From a checkpoint of a small transformer trained on Wikipedia.
Size: 9 heads of 64, MLP 1728 quick GELU, vocabulary 50257, 82.2M parameters.
Training: a variant of Adam for these matrices, 954M tokens, 8215 steps.
Each number is 50 + 12 x the weight over its row's rms, rounded and kept within 0 to 99. Layers, rows and columns count from 0. The size before them is the row's rms in percent of the matrix's.

# layer 6 MLP down (transposed), 1728x576, rms 0.0188, rows 960-1032, columns 0-47
060:54 50 53 44 43 55 37 65 35 39 57 47 49 64 56 60 66 59 54 68 47 47 60 65 60 43 47 61 49 51 38 56 60 46 48 52 62 40 42 58 35 48 55 38 48 48 57 59
099:48 58 27 75 57 40 51 56 52 51 53 57 61 63 79 41 45 36 31 49 55 45 68 48 40 50 60 39 71 42 58 74 39 43 63 43 50 51 50 31 60 41 66 58 24 29 31 55
099:50 53 55 42 48 46 44 30 72 33 50 39 62 43 45 61 51 27 34 84 51 39 24 30 50 42 38 50 46 60 60 49 48 54 61 44 50 74 60 67 58 60 53 66 39 51 33 30
077:58 65 39 34 67 53 58 54 75 59 70 50 51 58 64 67 49 47 39 47 54 68 48 41 59 52 70 69 45 50 86 74 44 41 46 34 42 72 53 38 56 55 58 52 36 38 43 44
115:61 77 64 60 58 43 50 65 49 50 36 57 27 30 43 54 42 64 64 35 82 49 38 26 69 59 47 33 45 63 41 44 49 59 40 25 48 43 47 33 63 52 53 49 31 61 57 63
116:43 39 60 66 42 67 47 62 58 40 59 39 56 44 64 72 36 48 60 59 55 49 31 48 41 40 58 33 61 57 43 65 47 63 50 45 69 73 35 46 40 45 42 40 49 56 30 47
109:85 36 60 58 45 52 45 50 57 51 56 46 44 40 39 39 58 50 64 56 46 54 49 55 58 88 55 64 50 54 41 51 51 50 62 43 48 62 49 27 89 37 33 45 72 43 46 35
121:49 47 39 58 60 71 64 49 51 46 67 64 69 49 47 34 61 52 49 41 69 42 33 30 52 38 57 69 48 56 64 54 50 60 64 41 57 65 46 32 47 65 48 27 67 54 55 32
111:47 55 29 41 46 63 49 54 53 54 55 40 58 42 59 60 49 44 35 67 48 53 70 64 75 52 43 47 40 31 67 72 43 48 47 63 67 53 36 67 63 58 52 32 48 49 62 70
095:42 58 43 51 51 65 47 52 54 65 45 48 46 34 67 58 62 44 58 40 57 53 65 64 57 37 52 54 54 57 48 37 44 58 70 41 33 61 61 51 67 55 37 52 40 58 48 48
104:64 32 36 73 33 62 70 67 39 51 42 58 45 42 36 55 33 32 25 41 58 57 57 61 24 59 42 74 63 57 50 43 31 47 53 39 56 37 43 54 58 34 47 70 56 54 47 40
114:63 70 36 64 34 62 68 45 34 56 43 46 40 45 59 32 52 57 68 42 62 43 60 60 61 56 45 58 54 44 51 27 47 80 37 45 43 38 34 21 72 45 57 50 37 14 52 30
070:57 40 47 42 55 32 55 66 22 58 47 37 32 58 35 54 65 63 28 34 51 34 51 46 62 43 46 47 48 48 58 45 65 66 46 63 74 56 27 49 59 53 55 56 44 56 45 49
118:51 40 50 56 74 45 54 44 44 22 68 45 38 24 25 58 61 47 51 22 73 48 64 34 51 63 55 43 42 54 41 67 37 60 47 73 48 50 62 55 79 53 43 54 71 39 56 56
104:39 47 50 53 64 38 55 42 55 56 55 28 54 53 59 60 41 45 44 37 71 36 62 56 36 16 61 52 55 30 41 40 51 49 40 53 60 51 51 18 48 74 60 46 56 52 63 48
124:50 53 55 47 54 64 72 52 43 34 42 42 24 48 42 83 43 41 51 54 41 48 50 39 58 44 38 58 32 32 71 45 55 37 47 57 42 42 45 53 50 64 30 42 43 52 25 61
118:41 58 49 64 53 43 55 54 33 38 57 55 65 45 55 58 54 43 53 68 44 48 66 43 74 45 44 61 47 50 57 72 69 22 68 52 57 51 54 70 76 58 42 52 40 44 58 47
105:41 49 56 64 65 18 57 48 49 37 63 32 18 54 60 49 66 48 63 50 37 43 39 60 47 61 57 56 61 46 73 56 49 36 48 53 32 72 75 41 61 41 37 44 64 55 44 81
078:52 62 48 54 34 40 58 51 44 32 40 44 53 54 49 54 50 56 59 40 61 26 40 53 35 51 53 56 57 46 36 36 41 30 36 58 47 40 54 53 47 43 75 41 72 46 56 47
071:58 57 55 34 66 72 56 68 60 52 50 57 46 60 37 46 50 51 59 54 27 52 44 68 44 51 57 40 53 49 38 46 64 57 36 41 13 34 57 41 61 50 54 60 57 59 54 48
115:45 57 43 43 41 54 51 71 51 71 56 53 42 31 76 47 42 51 51 33 48 55 52 61 66 51 44 38 43 49 51 35 50 60 52 85 45 54 54 39 64 58 65 58 32 66 46 51
082:45 35 52 46 43 36 64 37 42 46 46 47 56 45 52 52 56 39 37 66 78 42 38 36 61 51 31 66 41 35 42 40 55 52 52 55 56 52 46 34 58 44 63 53 32 59 39 42
097:59 42 51 62 40 42 38 30 35 51 41 35 30 36 46 56 43 45 29 54 46 62 71 58 66 47 32 44 46 43 43 48 55 65 45 57 48 52 64 60 54 46 55 56 50 43 41 42
109:54 48 42 43 73 53 54 51 37 36 54 58 40 51 49 48 45 65 56 50 53 64 41 32 38 59 58 33 28 47 45 38 62 46 72 50 53 68 47 36 55 40 36 47 18 57 42 48
113:79 50 43 57 66 68 51 60 42 52 70 30 77 44 52 55 41 53 60 72 57 44 57 50 45 51 54 64 51 75 27 66 62 69 54 45 41 52 59 45 67 39 36 49 55 51 36 79
079:29 66 50 59 64 57 50 41 53 38 51 53 59 47 59 36 56 42 53 48 47 54 56 51 51 42 40 37 47 40 40 45 52 59 52 49 48 67 73 45 52 54 49 39 53 31 36 33
066:38 47 54 57 64 64 69 57 45 49 51 49 44 41 41 19 43 49 44 26 58 51 67 45 49 51 68 63 53 65 51 53 24 48 58 54 50 32 52 65 38 67 48 40 56 53 39 45
119:37 48 35 42 52 64 30 59 60 56 56 60 66 43 51 77 65 38 53 29 44 58 54 46 79 33 33 71 60 30 35 61 55 64 53 49 64 65 37 60 75 47 64 33 51 36 64 56
116:30 25 48 69 41 54 53 40 30 67 56 38 25 38 55 49 38 67 48 53 55 81 41 42 73 33 50 36 58 48 71 57 63 60 39 41 52 69 36 30 38 54 65 37 61 68 64 59
098:35 43 43 33 33 36 23 49 44 59 47 56 60 62 52 38 39 53 68 40 43 46 64 51 43 73 42 40 58 37 69 57 38 45 60 54 43 57 51 53 49 50 18 40 48 53 33 45
072:53 40 45 51 51 26 53 50 42 68 39 67 57 31 45 33 53 55 55 35 51 44 40 39 51 50 52 52 42 33 50 46 35 29 57 26 36 36 61 58 55 63 57 64 69 56 44 61
098:25 70 41 57 46 58 55 49 45 43 55 44 32 33 70 43 27 53 58 69 44 48 38 78 33 70 57 66 37 59 70 51 46 50 51 49 48 41 69 37 48 30 43 53 49 48 61 82
122:57 45 50 54 43 59 66 49 50 36 50 40 50 51 35 42 62 50 44 68 44 72 36 32 57 49 45 43 39 47 54 34 59 53 54 44 32 40 26 52 64 42 48 48 63 42 34 46
082:38 53 38 32 53 45 44 40 41 57 63 50 50 53 55 50 75 32 74 36 42 59 67 40 60 43 69 38 58 54 54 40 50 50 39 48 50 34 52 41 72 70 30 33 44 44 53 33
131:58 44 59 63 31 48 42 56 30 52 51 59 28 40 46 44 57 48 54 46 49 87 37 50 39 35 55 59 38 50 53 64 25 41 45 28 50 34 51 46 43 36 72 50 43 42 45 48
119:56 59 42 47 27 57 24 64 49 41 46 62 60 69 40 41 30 27 58 35 60 50 49 56 68 36 45 51 76 35 41 34 46 63 57 47 53 55 53 47 62 51 59 62 61 32 60 58
111:32 32 30 57 48 48 53 30 62 57 49 68 36 22 55 54 41 68 51 72 59 29 50 52 48 51 49 62 35 61 57 51 31 61 54 54 38 52 43 29 51 72 41 50 48 52 41 57
075:47 61 56 57 62 45 53 46 42 44 44 23 48 34 56 55 56 48 63 52 60 52 69 46 33 33 56 44 54 52 60 38 27 61 64 58 36 44 36 75 49 44 46 38 40 75 68 63
083:41 52 51 32 37 50 58 34 41 33 37 46 52 65 34 49 59 62 55 51 49 74 53 42 47 56 47 28 42 69 61 62 38 45 44 45 54 55 57 57 39 38 46 73 66 47 49 36
107:44 64 53 44 41 53 72 61 36 33 54 50 60 23 44 62 39 59 54 46 72 78 67 63 47 59 51 52 53 50 50 34 45 53 50 35 45 61 66 42 65 49 55 37 60 35 56 60
099:50 42 54 74 60 41 51 47 35 45 55 70 54 43 52 62 48 48 57 53 50 34 41 44 61 51 43 53 57 43 25 32 60 67 47 47 41 49 72 45 28 50 30 69 46 58 79 50
073:35 41 44 60 50 31 62 48 48 54 60 23 63 41 58 43 77 61 68 57 65 56 36 38 65 65 16 68 40 54 55 73 48 56 45 51 43 56 34 56 38 44 63 36 44 61 54 62
071:32 60 59 61 23 52 44 44 48 60 47 54 67 51 46 52 41 62 45 44 64 66 62 45 47 47 34 45 28 43 53 46 67 52 33 51 32 42 36 56 66 39 41 60 50 45 45 56
119:42 49 38 62 57 57 43 56 57 49 57 48 49 57 53 46 65 66 62 41 60 44 57 44 50 48 60 46 44 42 49 60 60 51 38 44 46 43 42 31 29 70 60 43 31 54 52 64
063:59 55 49 40 54 63 35 49 37 41 50 61 65 45 62 49 38 48 49 86 42 57 50 57 78 40 45 54 59 58 48 61 47 38 57 66 35 44 33 55 32 58 39 39 51 66 51 51
093:68 48 50 68 42 68 67 45 54 68 31 61 56 64 56 54 70 49 70 31 38 63 46 33 71 42 27 66 68 48 59 42 67 55 60 51 59 37 30 53 42 66 60 61 43 76 54 64
105:48 52 38 48 42 71 37 63 52 29 62 40 42 57 44 55 34 43 55 40 30 41 43 44 35 46 53 19 52 64 40 49 58 59 57 43 33 70 46 52 56 49 47 53 43 47 42 42
115:38 45 53 51 64 36 53 55 60 39 59 41 87 31 69 47 55 70 61 25 56 58 66 74 51 23 41 59 63 55 43 27 44 59 35 49 48 56 42 47 40 68 47 52 32 29 64 37
088:37 44 38 55 52 68 54 51 25 55 31 48 74 43 50 46 37 51 43 44 49 48 44 57 52 37 47 39 49 45 59 54 29 65 31 45 37 47 39 60 62 71 53 70 36 44 46 50
117:40 51 54 42 64 35 42 35 56 72 46 63 30 58 41 54 61 55 73 36 47 44 50 65 60 51 42 58 58 42 51 51 50 63 48 29 64 72 47 47 69 40 46 46 42 66 78 55
115:44 61 51 45 56 51 55 50 48 54 40 60 53 50 50 52 44 71 32 43 59 46 58 61 31 45 43 65 77 61 41 53 53 55 55 65 40 76 37 42 78 79 63 51 55 43 27 43
099:46 64 38 64 44 47 41 65 31 47 42 52 63 44 51 40 45 34 26 46 57 39 50 38 44 34 66 25 63 47 60 70 68 51 48 25 46 57 62 45 60 60 34 59 48 63 62 49
096:50 47 55 58 52 29 37 70 48 50 61 72 51 24 43 67 42 57 42 60 57 34 43 53 62 64 52 57 51 52 62 50 38 49 63 35 45 76 35 54 57 40 53 53 70 53 37 39
108:44 56 57 62 32 46 65 66 44 39 52 64 64 45 45 60 77 55 54 66 44 56 34 41 42 58 52 53 69 36 30 60 53 43 15 53 39 53 65 64 43 59 30 58 58 65 63 54
080:65 48 55 54 61 65 54 35 57 28 58 50 51 39 62 42 52 48 66 48 48 37 54 33 33 39 70 50 59 35 36 47 50 52 46 57 25 20 57 65 47 48 55 53 21 63 54 35
080:52 67 42 57 53 53 37 60 59 40 47 40 55 31 60 58 47 42 57 51 45 45 68 48 53 56 66 61 47 46 58 57 69 35 56 28 35 63 68 38 37 44 72 53 58 43 56 43
068:47 36 61 32 53 52 53 41 49 48 53 44 53 71 48 39 59 67 37 57 54 40 52 39 44 48 62 55 13 37 52 32 43 38 38 44 42 50 54 41 49 35 67 50 50 58 68 54
111:63 66 44 27 85 51 53 42 49 27 48 33 33 47 34 52 52 59 46 40 65 50 60 58 48 55 38 45 46 58 65 45 49 65 49 57 51 55 65 50 21 66 83 67 52 56 36 42
136:50 55 53 59 62 38 58 63 37 55 53 52 62 51 58 40 47 46 49 61 65 56 54 26 60 35 46 41 60 52 69 56 70 51 25 20 57 68 53 40 32 40 64 58 39 65 60 70
112:36 55 39 46 81 55 53 44 44 58 73 68 74 49 43 33 47 63 44 57 62 38 52 38 64 40 69 76 61 74 82 41 39 54 50 71 47 56 58 20 24 45 67 68 34 58 32 33
071:55 62 43 65 58 56 48 44 37 27 49 36 27 30 56 51 47 66 64 64 61 55 53 57 75 46 17 59 56 70 52 45 62 11 68 59 47 44 54 29 55 49 48 51 54 47 54 46
111:29 48 63 62 53 65 65 65 44 66 61 57 51 48 74 51 56 60 64 51 71 49 55 51 34 42 55 71 45 60 57 48 63 64 55 48 59 69 44 43 41 36 36 50 48 49 20 54
119:39 64 32 69 67 51 60 67 49 50 60 51 59 35 54 22 54 46 58 46 46 35 51 45 68 72 52 80 67 46 42 41 51 42 52 34 46 64 44 31 68 64 36 59 45 60 36 53
087:32 60 60 28 54 48 29 41 56 43 50 45 42 62 68 43 49 67 18 13 74 41 44 61 55 57 56 45 66 46 63 47 46 61 56 45 48 63 56 55 55 58 45 66 42 59 52 48
060:19 60 46 59 59 47 55 56 49 46 49 58 68 36 43 49 52 60 76 48 46 40 57 52 54 64 62 60 30 52 66 49 51 61 72 33 73 40 40 39 63 38 53 79 66 80 71 49
090:59 43 59 59 36 37 53 71 72 59 60 86 49 46 56 60 46 62 49 45 37 65 31 50 42 24 54 35 62 47 73 47 63 14 44 35 32 54 29 47 53 31 49 39 33 49 40 49
080:42 98 60 48 37 66 40 72 44 36 52 61 61 27 56 71 42 54 65 57 63 56 51 40 45 63 35 30 71 52 46 28 59 57 59 61 44 41 32 40 57 42 35 52 65 45 57 65
052:52 44 25 48 72 46 68 44 44 57 42 41 66 29 37 34 22 63 57 45 51 49 29 41 43 49 24 44 55 48 53 41 50 39 52 50 64 51 48 44 38 58 54 44 41 62 65 59
108:72 37 22 41 42 30 48 46 43 53 69 62 51 35 52 53 51 34 37 72 49 52 57 67 53 69 58 48 48 27 81 38 42 68 31 52 50 42 75 50 49 42 50 28 78 67 53 62
085:37 54 57 38 65 55 55 47 35 43 48 63 44 50 36 41 51 66 56 31 37 44 63 57 48 53 63 49 33 43 40 57 57 44 66 44 17 70 46 65 60 58 58 42 25 67 32 63
063:65 61 53 43 45 68 88 44 51 44 62 41 57 41 38 61 53 46 40 63 42 48 58 27 46 45 56 47 63 33 41 57 40 59 35 46 46 55 44 54 41 38 64 38 63 30 60 63
122:56 40 35 73 60 57 45 51 34 17 41 51 60 51 45 48 57 43 48 67 55 40 60 37 41 78 40 43 34 35 69 20 48 48 48 41 39 42 49 68 52 63 39 53 54 55 59 49
125:66 35 48 37 28 54 44 24 45 67 41 44 33 60 45 64 52 41 49 63 57 70 34 63 41 32 64 39 57 69 58 55 39 50 56 64 50 56 36 41 50 52 49 61 55 45 53 50
# layer 6 MLP up, 1728x576, rms 0.0254, rows 961-1032, columns 0-47
103:42 61 62 81 67 47 36 59 34 67 51 53 55 47 63 57 72 46 35 41 32 49 55 46 57 49 40 18 55 40 44 47 55 37 40 36 39 53 56 48 46 42 42 40 61 30 49 66
100:60 49 29 31 50 29 21 55 55 59 60 51 20 39 66 68 60 43 61 55 53 66 53 78 48 68 47 47 31 54 51 50 37 43 60 70 48 35 38 49 59 56 54 46 47 54 71 47
093:46 48 64 22 35 37 51 43 38 34 38 72 57 58 64 67 64 52 61 45 48 24 45 59 47 52 46 61 50 30 42 23 47 69 39 53 43 26 56 55 64 55 20 28 61 42 54 54
104:50 56 49 58 27 53 54 45 35 53 52 43 69 57 61 30 59 41 36 47 55 57 28 56 54 42 66 51 61 38 47 51 44 40 62 34 29 51 42 75 31 46 55 44 26 48 35 40
106:51 51 59 35 62 52 62 45 36 75 41 53 55 36 43 68 55 53 44 49 35 43 39 35 72 73 51 47 25 31 50 79 56 49 49 43 49 48 49 57 73 29 46 29 68 38 51 46
099:51 51 47 63 31 49 55 20 55 55 55 53 61 57 52 46 46 49 49 34 55 26 48 49 41 36 31 30 46 34 55 66 71 67 72 52 52 63 43 57 31 53 45 46 50 54 49 64
110:47 53 60 53 52 37 04 40 39 65 48 11 55 54 46 77 49 33 43 42 34 74 53 57 58 62 52 49 46 50 52 67 42 52 52 61 74 37 50 60 60 36 55 62 53 36 52 55
105:46 65 59 29 50 44 69 61 56 56 55 51 43 50 53 50 61 54 41 48 56 56 30 83 62 41 55 51 29 51 51 33 56 67 44 44 47 55 61 69 39 46 67 43 57 45 39 57
118:46 44 50 42 43 44 41 50 90 46 44 43 40 51 49 52 56 35 67 60 52 52 71 69 78 51 54 48 57 36 53 57 48 58 71 77 54 43 55 52 56 57 49 59 47 51 55 54
098:46 53 44 18 51 47 49 63 79 43 68 37 40 46 39 72 58 50 53 44 42 52 60 55 39 41 51 33 40 61 59 46 58 66 34 60 62 40 62 49 45 65 56 60 54 41 41 53
102:38 53 63 36 48 43 40 55 34 63 59 44 74 56 60 51 55 32 28 79 39 55 47 39 79 62 52 50 44 48 43 37 35 49 51 37 29 70 57 45 12 45 46 69 59 52 45 55
089:58 61 43 53 71 45 39 58 61 47 58 39 51 41 62 75 67 61 55 61 71 42 38 44 48 53 43 49 58 56 48 45 35 50 46 20 46 41 65 44 72 29 42 48 55 51 61 51
104:39 49 74 59 25 46 33 42 42 57 75 55 46 51 67 41 62 51 45 51 36 31 41 58 49 38 61 52 49 37 55 48 57 54 42 31 65 58 44 56 45 34 59 44 57 63 42 45
104:56 39 72 70 42 45 44 38 44 60 75 42 50 51 63 54 53 46 38 52 27 48 62 50 50 93 34 35 44 55 44 76 37 47 66 59 54 53 75 53 65 45 59 30 38 47 64 57
111:51 66 54 67 47 46 57 50 55 47 54 42 39 47 31 51 41 38 38 49 61 51 40 44 66 54 41 53 40 53 40 73 48 53 60 60 65 36 40 40 45 53 51 52 47 50 44 57
099:40 51 58 25 48 42 55 63 71 59 55 36 40 52 85 54 46 58 51 40 47 73 43 73 51 34 52 49 51 56 38 32 47 63 34 64 61 46 76 57 51 69 67 61 49 53 19 49
103:59 41 38 57 58 35 45 52 19 37 40 40 52 43 62 61 59 55 43 45 52 43 81 55 71 27 34 58 52 61 10 55 50 72 59 31 51 63 53 48 50 45 45 34 58 48 56 27
093:65 44 54 48 56 37 58 61 68 59 40 71 61 53 37 51 56 64 58 64 35 71 38 57 57 41 41 45 56 41 58 47 74 65 56 48 69 27 37 52 17 79 66 57 41 54 49 74
096:53 31 71 54 38 56 27 52 56 34 57 57 45 51 60 47 56 40 52 19 72 61 54 44 55 43 42 50 54 55 47 40 53 71 61 46 45 55 27 51 47 65 35 64 49 46 46 61
105:68 64 51 45 44 36 49 54 58 40 65 61 33 62 69 49 33 45 50 48 40 54 47 67 42 38 50 83 29 47 51 50 46 49 48 69 38 35 52 50 48 52 37 25 61 57 43 53
094:50 68 50 45 67 51 36 64 42 64 47 49 40 57 53 44 58 63 50 25 48 51 72 50 36 59 51 40 57 54 55 57 61 51 43 43 46 52 68 69 71 51 37 42 55 45 37 47
097:51 57 55 36 53 49 56 66 58 79 69 49 45 49 67 56 33 63 52 17 61 44 38 58 52 52 53 71 60 39 60 65 45 44 51 32 45 39 45 48 38 55 59 57 34 52 54 44
099:41 57 53 52 47 44 65 33 44 47 40 54 66 37 58 58 56 60 45 59 54 56 48 37 53 29 47 47 57 32 48 54 50 76 39 49 51 46 38 53 47 64 61 60 53 53 71 47
101:62 63 55 50 18 50 50 31 52 41 47 55 45 58 57 31 53 55 52 64 57 42 47 36 59 53 48 59 58 37 47 48 39 50 58 57 31 67 51 61 54 39 37 50 35 46 39 26
093:41 45 45 45 41 44 53 65 65 53 43 57 46 57 48 77 59 41 49 63 45 64 30 41 57 50 50 65 34 59 66 61 59 65 62 56 56 35 38 53 62 21 41 45 53 80 45 58
091:33 57 49 52 54 42 25 58 68 54 65 37 57 71 48 60 53 51 36 48 56 29 48 44 72 39 52 30 65 63 38 61 62 50 52 55 45 37 55 47 58 55 50 59 38 68 48 73
109:43 45 51 52 48 58 42 54 43 40 61 32 74 54 50 35 48 40 19 55 26 53 65 40 81 55 56 28 61 35 44 42 63 52 31 61 51 64 99 59 61 66 52 42 34 37 45 42
107:54 74 47 50 37 53 50 70 53 56 44 48 48 60 50 57 63 56 51 54 42 55 39 45 57 47 54 60 49 35 49 42 50 58 52 57 78 38 61 50 51 36 49 45 55 49 33 43
105:54 51 62 35 66 31 46 46 55 47 62 47 61 52 36 38 31 63 51 56 46 39 50 49 60 53 70 63 41 50 59 49 52 52 51 64 52 46 68 45 59 48 49 37 52 40 32 55
091:43 58 41 28 61 52 45 56 75 60 44 58 42 72 65 55 62 52 51 33 40 82 44 55 66 52 49 50 50 38 47 64 64 43 37 58 38 78 45 60 36 38 46 66 45 41 65 31
100:68 60 74 60 54 52 67 48 52 38 38 30 47 45 45 45 60 69 53 50 27 45 35 40 32 50 63 26 54 35 57 78 75 53 76 49 64 44 38 62 38 41 75 51 48 50 34 50
110:50 62 62 60 34 60 59 45 28 45 58 34 39 46 71 40 44 61 32 65 54 50 25 61 80 45 41 41 64 46 45 56 38 37 47 34 38 63 76 55 49 36 62 53 35 39 56 53
100:35 30 47 68 56 57 27 48 44 31 48 38 42 63 53 49 17 40 69 57 33 40 55 35 55 53 46 66 26 43 58 58 62 57 54 47 44 41 46 60 46 53 55 49 74 53 67 55
113:54 61 47 51 59 41 39 59 54 75 61 50 57 65 29 59 56 61 51 58 52 56 28 53 64 49 61 52 26 39 43 54 39 54 70 37 51 39 49 45 48 28 46 50 74 41 43 34
109:57 72 44 47 55 61 54 62 40 70 61 45 65 46 61 42 71 52 47 63 51 36 43 34 54 57 48 42 57 52 52 44 37 77 48 38 46 74 50 46 49 32 50 75 64 48 61 41
101:57 53 55 43 49 41 54 22 51 52 60 52 63 52 54 73 81 23 41 38 34 77 50 57 61 62 61 43 54 47 25 62 34 47 59 48 42 54 45 59 56 40 71 48 62 30 68 57
091:72 52 45 39 51 38 57 55 80 46 61 56 43 42 59 72 60 40 61 51 44 52 54 72 45 69 30 36 61 59 55 45 42 58 44 65 61 32 37 41 40 39 65 59 49 50 51 42
089:43 62 44 43 39 54 51 54 68 36 74 50 59 38 62 70 47 27 59 40 64 60 80 55 59 49 51 50 26 39 32 55 67 65 46 37 58 37 38 61 70 58 70 78 60 31 42 26
095:47 58 71 61 48 41 45 54 73 68 59 64 74 44 49 55 47 43 52 55 27 47 42 56 49 51 59 67 14 45 45 65 67 56 40 28 48 54 45 60 24 31 56 43 36 46 72 63
098:52 47 50 60 29 52 52 63 75 41 53 47 57 47 50 53 52 43 46 49 27 66 68 41 59 58 56 34 63 28 37 55 40 46 75 53 62 44 57 50 46 32 61 54 46 60 24 52
095:62 65 46 37 60 36 35 47 57 61 63 19 47 73 62 63 47 58 29 58 36 43 57 53 41 43 82 58 65 39 47 59 55 69 39 68 41 44 75 58 41 45 51 55 40 49 51 31
092:57 69 48 31 36 40 47 46 67 36 55 31 40 41 58 70 73 50 58 21 65 48 48 51 30 58 71 68 55 65 42 52 57 60 40 40 44 52 52 57 55 46 55 30 64 50 51 51
108:64 56 55 36 56 40 54 56 49 69 82 42 49 52 53 64 42 32 35 58 31 65 66 41 45 67 68 59 39 34 56 57 55 54 36 44 56 50 63 49 65 51 62 50 59 19 63 41
088:64 42 57 57 56 47 35 63 57 42 77 47 51 46 43 46 64 55 37 33 35 66 57 48 20 60 52 46 41 54 65 70 51 66 22 76 70 51 56 54 64 50 54 37 38 38 34 34
102:44 67 35 37 42 68 49 64 66 58 60 61 64 53 57 42 36 48 36 46 33 25 65 46 58 39 42 46 48 29 42 57 29 56 47 29 33 56 56 36 44 44 39 45 73 40 50 73
106:44 54 45 52 52 39 52 59 49 46 49 45 36 79 62 46 63 42 47 51 25 28 58 42 73 41 62 65 18 40 49 71 29 28 60 44 51 51 62 62 53 50 47 47 49 42 47 42
107:47 42 62 42 55 38 56 58 65 52 39 42 44 55 66 45 24 51 41 68 55 57 52 29 57 42 47 47 45 35 38 86 71 35 55 48 70 64 64 43 39 48 42 35 40 50 52 46
095:41 43 63 54 48 55 50 49 52 50 40 70 42 53 45 47 60 77 50 57 46 21 35 49 52 68 46 67 48 50 55 60 51 48 44 44 44 39 47 45 49 49 27 72 75 76 52 46
108:48 54 52 28 47 51 32 41 58 78 78 45 52 63 62 51 55 23 39 42 53 42 31 64 43 30 51 38 58 55 48 51 35 49 43 54 51 43 55 57 26 53 56 23 50 61 39 46
105:69 67 45 44 30 39 56 16 46 55 68 47 39 69 45 59 54 30 55 49 49 62 53 66 70 54 65 46 62 36 49 41 41 79 55 41 47 52 36 48 61 34 61 52 54 45 40 20
101:77 43 67 32 60 65 45 39 48 55 67 50 68 51 37 54 65 72 30 58 54 74 44 63 54 61 66 84 21 59 41 46 54 21 50 86 36 44 59 55 54 44 62 60 30 42 55 35
100:49 53 45 19 39 51 51 45 52 46 52 51 57 50 43 52 63 30 48 45 49 40 31 38 56 68 43 42 41 38 44 37 49 47 62 54 62 64 69 50 56 32 45 47 33 35 31 62
102:68 39 54 26 56 56 44 62 63 58 57 66 53 46 70 54 44 62 71 50 71 44 59 50 49 54 64 38 39 68 58 41 44 42 63 64 45 42 30 46 46 59 42 41 53 40 54 33
096:38 51 51 49 55 45 24 43 63 56 62 51 30 53 46 52 59 43 52 39 52 48 77 47 38 44 48 66 51 66 60 65 43 49 42 34 56 58 47 58 50 53 51 40 62 45 86 64
090:45 56 67 59 59 51 62 63 43 68 31 55 16 79 74 51 50 53 51 73 52 64 43 72 53 55 57 47 48 52 52 48 42 46 48 48 40 59 39 50 33 46 64 41 32 51 62 34
091:54 49 39 51 41 46 47 60 60 66 40 42 34 44 70 38 35 30 60 46 46 71 61 44 41 69 50 34 59 60 57 55 57 76 62 52 77 36 45 55 51 58 57 38 36 57 52 44
096:45 36 67 70 43 41 53 39 73 64 44 66 82 50 48 47 47 49 31 65 57 59 66 43 58 51 55 53 38 28 49 64 71 47 39 42 41 70 53 48 43 33 41 26 28 48 68 53
110:60 45 85 42 68 39 53 59 52 58 49 67 50 48 80 49 39 48 52 45 52 38 37 80 46 65 79 69 48 57 57 48 45 47 40 71 39 40 74 59 53 45 44 42 42 57 65 70
104:60 61 50 45 48 51 63 25 61 35 34 61 16 62 38 48 43 55 42 35 70 45 54 55 66 74 32 57 63 50 48 50 40 32 35 63 45 37 45 64 95 56 42 50 57 74 62 50
090:44 65 65 65 54 42 65 53 46 69 52 59 60 60 55 75 47 28 45 38 40 70 59 55 68 50 68 66 46 40 47 65 45 72 62 45 55 57 47 53 39 40 64 53 56 35 45 45
107:66 53 41 41 30 45 44 24 64 61 60 42 39 29 40 59 56 56 19 38 44 62 48 56 46 41 53 48 36 54 58 45 54 57 79 48 51 53 56 47 48 19 68 63 32 50 36 81
112:52 74 64 52 30 61 48 53 39 63 66 24 51 48 57 55 76 35 57 58 52 44 54 53 50 42 47 41 46 35 41 59 46 52 35 56 60 31 61 46 56 34 41 19 73 26 43 15
094:58 41 32 53 41 57 62 54 49 54 65 42 50 52 26 46 61 34 64 63 47 65 61 25 36 53 77 43 43 63 35 68 59 53 55 47 56 38 22 53 48 45 44 37 46 26 34 45
091:50 45 60 30 37 48 51 48 46 73 46 70 42 60 52 50 38 48 42 47 51 59 50 45 51 62 43 54 43 54 54 33 44 63 42 34 44 71 51 56 34 53 50 50 43 28 61 54
100:65 64 34 37 53 42 46 48 57 64 63 57 39 51 36 61 43 46 52 36 27 61 54 70 50 48 61 64 29 38 44 56 57 71 60 58 41 34 37 62 57 51 46 17 46 72 43 48
091:61 52 49 89 48 41 54 59 48 40 63 30 66 47 51 51 59 51 73 41 45 44 47 54 44 37 68 63 56 47 47 72 40 42 59 53 57 70 71 47 61 18 60 35 54 61 47 62
083:65 46 61 48 42 41 50 35 44 39 50 28 48 49 45 42 69 62 32 62 44 69 59 50 42 36 40 49 36 58 57 57 32 80 41 55 46 53 47 58 55 32 51 50 54 39 32 32
110:76 49 48 42 29 46 16 41 56 67 57 34 23 67 60 35 66 61 67 59 46 71 50 61 45 65 37 22 58 57 49 64 65 46 68 58 52 63 50 55 43 28 66 41 62 52 53 41
098:71 49 49 48 50 43 37 47 65 72 43 46 46 46 66 57 52 45 45 48 46 53 56 50 33 68 41 73 32 56 47 63 55 50 38 54 41 37 76 50 63 58 54 35 61 25 39 50
086:56 50 45 63 54 43 20 43 55 63 42 45 51 25 72 29 45 56 50 40 55 40 42 60 48 52 43 41 50 65 52 47 42 48 61 41 34 40 63 36 49 50 27 48 50 57 41 37
108:52 50 62 51 35 34 29 45 35 56 55 38 24 55 59 57 67 54 63 54 51 49 63 64 60 52 62 69 45 52 51 50 31 48 64 53 57 25 47 57 33 48 79 26 39 53 36 54
114:27 51 54 58 47 34 53 07 36 64 41 69 44 57 48 50 54 32 61 23 39 46 38 51 72 47 50 60 53 51 38 52 50 46 51 51 45 32 33 67 57 60 54 50 59 62 60 57